config.yaml
d_model: 160
extras: ["some layers without attention", "local attention windows", "paired heads", "gated attention", "capped logits"]
init_std_o: 0.0
lr_mult_o: 4.0
Each number is 128 + 24 x the weight over its row's rms, rounded and kept within 0 to 255. Layers, rows and columns count from 0. Numbers have three digits each. The size before them is the row's rms in percent of the matrix's.

# up: layer 5 MLP up, 448x160, rms 0.313, rows 74-87, columns 0-159
# down: layer 5 MLP down (transposed), 448x160, rms 0.193, rows 74-86, columns 0-159
# gate: layer 5 MLP gate, 448x160, rms 0.329, rows 75-87, columns 0-159
up74 102:122108145086114054155152150131134136104112091148151155132125149161111128146133141101151142123122150153125106110160129098130118116176107137080146146132120078124105108110154102089144126138120100124120128109149153110129147142120136136122122131164158147115140122114116122104151155121090072098102174173154106087122167108159177156126130132103116121126088169168147122155125140144072129117137167136141129116178134126104160090092096130164154099170141161142130085142118133127135139113131146
down74 097:159151135112146130143111138113137191159119127104119129120141139112133094139119104136137122135156118133105154131150129082116168123098103137166133115169151137122134120123130116113154149071125120152118086133107150106154107108129114133135087147084109113144120128173104138145128100149150138115157086145106147117128122132114169123139067096158143145152132107138096163127175150131113111135086113138117145092103106137150114061111135149105082144145122111131095152122160118119095210153186131
gate75 109:095107134129114092141139127114121134099146165137140112115115168115108143134160120119163117133129089130131086091100110082141154138087153093155066199103128132140140095093110113118121130169146136135065123131167121111116148115107156121111075176130125116083162146065112114112117160153131107109120132127128119119131134155147140110129118128119116154130165154121126137105113144099131110163129157107146129089118156095097158095121120120141147105116174106117116073157133161121148127142146092
up75 107:096115108169114101106095109110142089150168126108113109162133138110148187143109097101107156095141171128155122128125141112113101136134116158095159137165161181117158175108123108135117179128090087136116114122133154116107115144170127153168112116127115143136103139139112150150104098131144116112145152154095118139137139147137163123123113118106151133115147066098119128105135124132111114175115146089142100136153130135081170132090168150156134121102144105084146105126123080145079121126109113
down75 109:110160090151136112117141132164158155123135093163143171136091155140134110081120110092118129099108132114084086107158113151147132117100143126107140129134127114134122124134139099140080122143146154118173137131127118138174122124111104121164067131159142128129103154164137087161104088169155156140129110143127174127138129166110109114119117073109153099148100131182149119121142131125143164105144133132118113120120167091173072146122117153104121128143125087113091191118117143103124144137113114
gate76 101:179113136125109144121104119102134081120144109099127131124127118091093104079102152134093112135187151150115119121107141089118164159095089125168137122112117158154095148137098100100094105141117151092097172186105139124117119099148141139166120125129145132099151131126146163113121119136164111151128122125156097137113139104171094137112115127131124172134111126134125069156151184091148144147120158126153112147155129144111128109166145103120173159077120151110127101120128127129120130132181149
up76 098:125125142163169084153117125128148149143110176154160094107139144121131088103132153137123082130173126099119162154137118142134124102104149110070122118136121123168173118125114127114133157111157120133125151118119086105145132133127112119108165087118149146141119146136110135113114106129089166118141116095097154112137115098139100142112101112136184135151178155106132116149143152117135123150131055089141112091161141122116132123130152064152148156119122107142157176112126138177172127122151092
down76 092:095148137105114133171139149136100146124096123127092163120119149108121140128116161118125162092105140132134097117110138091149106118103132124167132108163142164126131115113131103128173146161113105132111153165154145127121120144115134070171151160089138122116151145111171146140111092185134111137081135155162181111122115200151151155157147122118104156146135156080121111161111099123148128139100161160132118101113137124122180114112170149132097105110135152147173110152120159147153115142140114
gate77 101:130081106082124121127124143116161112090140115111124121126124143137134091107124140138123103110138143151139136103124131116096155116144136115132117163096128133139120113106141121178117163164131121120113090073100082161146141147134151122104137182160130104132124127118132106158161086097123088152160122137108128111083136104150172142123103127160087111122155183118147107145075161127112116116172167123139142107176165110090168130146158128150145154152087096160113099143143149102131114178129146
up77 104:117121163176178086140113181141099124150101145156112148129095102137136117144094097119110131103128149128143112093151126112174118176140138077158129137093130136147118112112156154109073119158111130101149155116161150141138128110078145122100107149094110086109174101127149121128098155113156116157134129139149066161159159135132144134091174127123144096099129149095119121143148099103125153107116125128100117111122112082146095090114138145130146163140126115150108118119146153127098171135153130
down77 102:153110145115136138093128071085158117135125099100143138131161095117131131091156152130131147163108144158131115125101114167122098125154136091131114129133109129107138134147109131098150092137119091108109138120107086145126126199124127118147150089152133140095142121136094149158143186145156127114138127120136125154084079136134132098160144149176123099166129124208144166112128138119160152149139114145125093138133138141102129146118125132168105155171126117131117096084095141148150084174131140
gate78 100:150114141111127100104158203115127134096078132121124103140178122113132121167116116118131111108171122146129141120102104117167134086108119090134122141088124110115189150107099100120163149099135101111143088159057083141148123127156136154152109134132127136143131130159083151130125177083121155114155101164155121173102128136105140125124149115157126124137128111123105146135112103148128117141112107125107123118088149106113134142154161118107139099168128150155110172124174140094103116145095136
up78 091:136141052155120091137207153116141131144151177119092073143137137137146123094153127166087115132167126088122119121111128129113120103154121122131119140197141100135137151146141115153154112141110130157099117101106132157121132166112116125131165184084128150158154132124097112128134153125096165139123131116167106137114097126139128130116110108114145145125095136131134108111114097068080107088131125113114128134141153145106151147164115111122097118113125113175154135113139154122160130088107106
down78 093:133152119158173141137077094155124111169125151129164130118141132116120136120146122133130135165126153100086162149106122135085123097131095076139118187132145115125120121108128132162136115116141122174142197136090159134153142146122146093122164119095072107136081123166136114118138154144088100123180136091085113143114150143101154133132130122113153106103079154127124140164165139114166108131116124130144108100163131145107138127172181115123175128123145140118132149126166132103125126111124139
gate79 108:116154112139113138116152099106171100126078116170141120122117105090145123108147141113156138109107100090172113135134099131115146124136098119145145147120115156126142128146148110139108120137129171111043138111165108104122136123089123118157128157125140114072183168142126122103118117132109102106146123182136142106098097156175150126135094153176176146153153112119124117159119091115137141124115106128155127126112097092147129123171153153157125154130093106106133139076161150141172146119145120
up79 099:122139077156101168147143162150132107133138159109132128188125131129101136165151122127095121141116116119168096138121165162091109132095106170127095122122142133152116116071085145136156097080151157115086112127104130115132149124122125130122106071131091109129092148146128167178134141118141127159108100124162138089122106133109146136148103135125142101109156131139126170136108122154091151101155147107099087118128151176188170109116129131094112122130127106144110102092151152155135135121125102
down79 099:146119119114149133127115110112116174156120121132115137130143092134119159126103130132152103137152107120168113130176144107151100103136170109095162104174145107107143164156084144094109154115090158139142124125115134128096133117132136174112109143169147134119154113124147160113152146088138130151127102117159112142122107151135092167163176156191169186149154152116110102109171125125155144117163122147094116164121168140125155138116102134138128116110194117107128139132117088100101104093132112
gate80 104:134128156092128150156078146132124155134108144152150171124134131112147149184089103143116117099131066128113169121105149154148139107125158129108133091131150075121109076120155102083130168151162156095122145151124115128127152099136101103113099139096170137142107123127128157116100154112116118099113132088167158135112143121115157106105118142124122133088147122090115134140112119164151174126151158124093147129128158113116150138112121119101173160085142150127096120091152168091117147127126084
up80 098:138170121142134147113138126177133105162139119085134125192160165111147103114187111145164121140113150093143102124086125124128130140097109132078095143147080162088110129148176151150120137131140135133159126147156084111098141052120123148103108140131117132136183137149161140157149128153156113131123152112154142100125130136097124113112129167142130139123145101099160093112143091097115169123102091114104131128129158112125108171126131101154131156113145118128164167138164118104129135129146112
down80 097:054094113104128139121171128133174142114131124139150142142121109154148154112114146120085119084129145153086140082120107122148134128098138182123081129062117082096135111112112111138107110099122137143154092138147139132096122162113115096135120138134100174127100103127082159140075139127134111138138143122158111122127098092133150126117103115112145104101113151092143111148168127124119145139118124122102121074170152117121128137133164123141137131125128139115123128149116191144126127152050129
gate81 099:157106149160107069101169116068123117092144147151114103131136174090079118117161136131104082122140134133161106169116160126156153146124124099121100120087104130143143153141111140132155116139103158166165140100143100128136113131139131132080097131166117139134138141128131139119183162119135144118125096129156141104154133098143090164114179127150120161161098146150121112149111107167135150138114174102112139146115129119118100144072145189120138131110116144118145124123122168135126112158113095
up81 100:147091130143086129122095123107121141102193104137099103099102156106119126122129144110191115115183129167112122147141130147138173143119149159135143115121108125100092104150124129141185119133112115149130145155139143151115127123108108082122131123152171104148094156149116143128127125164169149117177150132137117144124166103094136102131148164152111083117098134167153080144141126139105129145157164099154102147126123142138129106101112118167092176124116105099103097131085113140144100123081141
down81 098:061142102147115172118082156101136127139078136149129132122154083125127108110104117155114119152122141188100139172120138132127134131113138146113133134155145133202108089153123097145100134105109118118122074129162103140142146121105101094140142109160119144129137112120094107162111154131111143127083150133097108101128182159159124132129135138065112132139118145111123175112111093147124141153107123145173144094121148097157147101169093147138187124127122126166119129123136126126122141148119141
gate82 102:133119123079119098126210141086155121143132147120135126098162126189107166100092143132164129136128141174123159107119118091156119144138121122133160142125188143151154131108126155119104170107127111076118150119096139130125115155099120117117098126144160155152117180163097125127126129116155125171145148114107117158108166137127139128170148125113128091110121131190109108115141166119116118150139093104141111109145129131160155119129104124151157141104146127127121127134133087162167141179116163
up82 105:125127141122122112128103094198090149182105116091080127146111143112170139088130166111182129129128124112155132097156151097100148132153125108123125169149120116142122121141122128118151130153111122169119129128109149128133137138135143097116153174062124123144115127104142147145080128112131064108154126138163091129098148156137127135096136111168180113080162131087119176131134109115091126145116082120126107128080153132118120134098143110126171134130110156118152113153146121115140152149107118
down82 093:154181158085129122131138142124136105118139142126118136116121121110128164159167130118145120157131147131099134110081156131127124098146110123111129122162106117131146143112102119110119111146098105068141151158114172152129152138147159123139116115116125105102103149106176114151147119191119121095125134122096140138142078149128156142132145127179117137160088068100091156132109158142144118156158117127158109177135111132113113162113152135100119104151136145073115111122096122164149115078188088
gate83 095:143105131119121151157148122077085125141147191130110125103148130117136130156110167120193090109106092128125101124112102126156114131117107089132155129145145103166117156104158126136161143152111106107140127171152086140198117108135103135103141145085135144140164119088147113129133132107129103155136154103154047123124106132154121135114165122137156131144127126142110129132132122133154125096113122133108143105147117155143135145154104103118131114128103140177106131053127166159153155136145090
up83 096:131132118100141116122170129103164133107114174157127070079117117084121101138132040089118131126133145078090135131125125155122120140126112153109133143094089108100194160142139112139099113104098133145142110126138098154084152084151120132091097121131137091159108146145154138157127137154102137172144103141103147118104112136112153104139133118120113128124149121148120127110145117124127154117141109142176112104130124132065149113109155143142129091155137139145128153100076102122165140151111119
down83 099:137178106133091152133112119151109091172120154131193131106133125089119125096123139130112092116125148131151150168076092118163136113115143149130068112091108132174142136143107113103101131106163122112140117127135160088113111170112124137152095133135139150144173164172098150147113110119141107132145149160112135159133137147139114119126094127086128135126138099124174162119152150174131132160088118133093116120146144106105075118157132158117100112089100118104162150107139082145112141131119148
gate84 107:125141122118133161157102180067077157127124123122134137116130134080131153117155124070149135120152116146104109072146141099126109154117105123110118146092128137066097125135135149125132146115119124140124097140134124161186126127123153151132092108117169121123169158067120161107158191125089148128123110141154160124102138107093114128174156137108124135096138094109095140153151111115134063110140134136161074124112111135131117134136103151140103155137133125123103136143142135106112121141121091
up84 103:104066120129132124108055193138113120116104131151126137119138088125126111147139079160133099146167166098155142120155070097161153163120126111163164102129123114140110137103090141143142135128103142103141150096166106111117140131111173140138145158088139141110153115123100104103123166147140085092075117088108141131135128145120141119133108118103147103138162096134114141113095141123141148106102100159130140153121136130174123132107123154156121090124143173152136129093140090109165119123129139
down84 102:146195105143132115110137138162100147113147092142121102088130122149156081128179156103090148122130105159123080161167145123139118101130093137126111144104097171117147148135154143115112118169134118140112086133139119097097110134118095098103127136110143137185173157163118185101100094147105128139124122106122117111116135111125149136155121115117145110137171152108136173135127138116123095098111161116145097161100117173111091129116083143123133121138119143088134150129097142087129128130118074
gate85 100:124138122177135166159076121124107142112131145172132115132127145148155093094117102098153153174114117105135160125124120131131124134106147128141141151110131171111117120127099134087084098096135166066128133162138122128189134146090134081132144130082146137155151129097162145120144082120143106175154122109117104141123107087149134124143077102124111146142119120113128147115118113133119123114143136134155140138138136133080153091163171121183118170153149156139095113089089132105147111165132134
up85 104:119131171133131107161094106114093094110170091131080130136117113117155123155086108091162196140116144144138151122119131132121145124105135116118154111097154105135098135163176123147138114101146107107142100132119139118167089144103157142135109145099134161093151110140129129122152151145171139131117087136123118141145082136136155183134108131138128133127128096151154158124110122129102109115112115058156084134060157137120150129183129148168163164124129134104079131119112139121113110135120138
down85 104:122139132162118156137121142167117162187162139142145090137135181121128165164126140144142129169134125106149132144113123115166113157124126116130176167120135120109152163123164146126075120089111169077142088154130134115099149115133088111116111155159142129148129198139114147135127115108157134129165127137121140148157121102136120119165120117175111110126092130080115073137120149125149133141157110115139112118133104116116143119096166141054101158156138112076130105134149137102110138142118120
gate86 096:136123113148106117145128112123124161150128079171110142147102107126121123134150125127100086144086145118135130151164104159127142166140108156100123182147146123117138163151088118170149128115101155116144135107102123130080130157169162182120120150064101145132102169147071133113130135137142050106127144113110115169129092135146120151119108110134109140152169154133156146154104116121102134122099076132135123157154142103079114131100123117127127107121126133108132122123072155107146117155156112
up86 102:162129155130112118139151130099120141117150180170133097170124122108158110115138144116165098099161120136082107135114123116144109118109117087131118139134126146110096137133045102152118132139145134177101138171078165148161105185116110151120100127125127113123097141106151105131127104124102148101119125171060154153112169153130116094105129111093142113098109105119101137120110129128108142146136140158163166142144123140106137139109122104117114126137153131110132114184184104155102108135111156
down86 097:144176099107138141077132112112157153110161158127133126133130150147167151121170136124107129149160128144114133124121140146112147140120108090105136117141088123124152129146124100166131124148174156106129132118106137128160125136110129140089128168129098116147153198133134108116100124129107107140140173097134133130120132124129141131145163159091099089179134151155148130135161147120149118154165122100117120101179135144115102150087112119150101105122090060141064084152134140140126134158135061
gate87 090:153125141172069122116129175128116148128132119114149141107135092110118126180144110139141128164135140117120111173083130072159126139147119137156142176159142114079129195135127174118144130123105124115121136095102140130104093144092105151169114098136112153123103111147126133151125111177097098128120105105130119115093145123141140069126130130114126143115108144125131131152142101180158121172168122117106194132159168120140120115128110084091124169131129125129128131145159115122146143122120171
up87 094:176175139123111159129149102150134090136108109152051125118144107104148101128130138159139132111132132111110129137110109189126150113146117152160109116133101103128139150133115136141116127095114162151148103176115135136122119098158117120124128178116134119148124198095121134112150167128160124099146148126156154142065111152072124134128108125142150119107153147119104173116160103122127146120134144125142093120121106138076095143113144154141097137105142106135103105152139158102185097167164110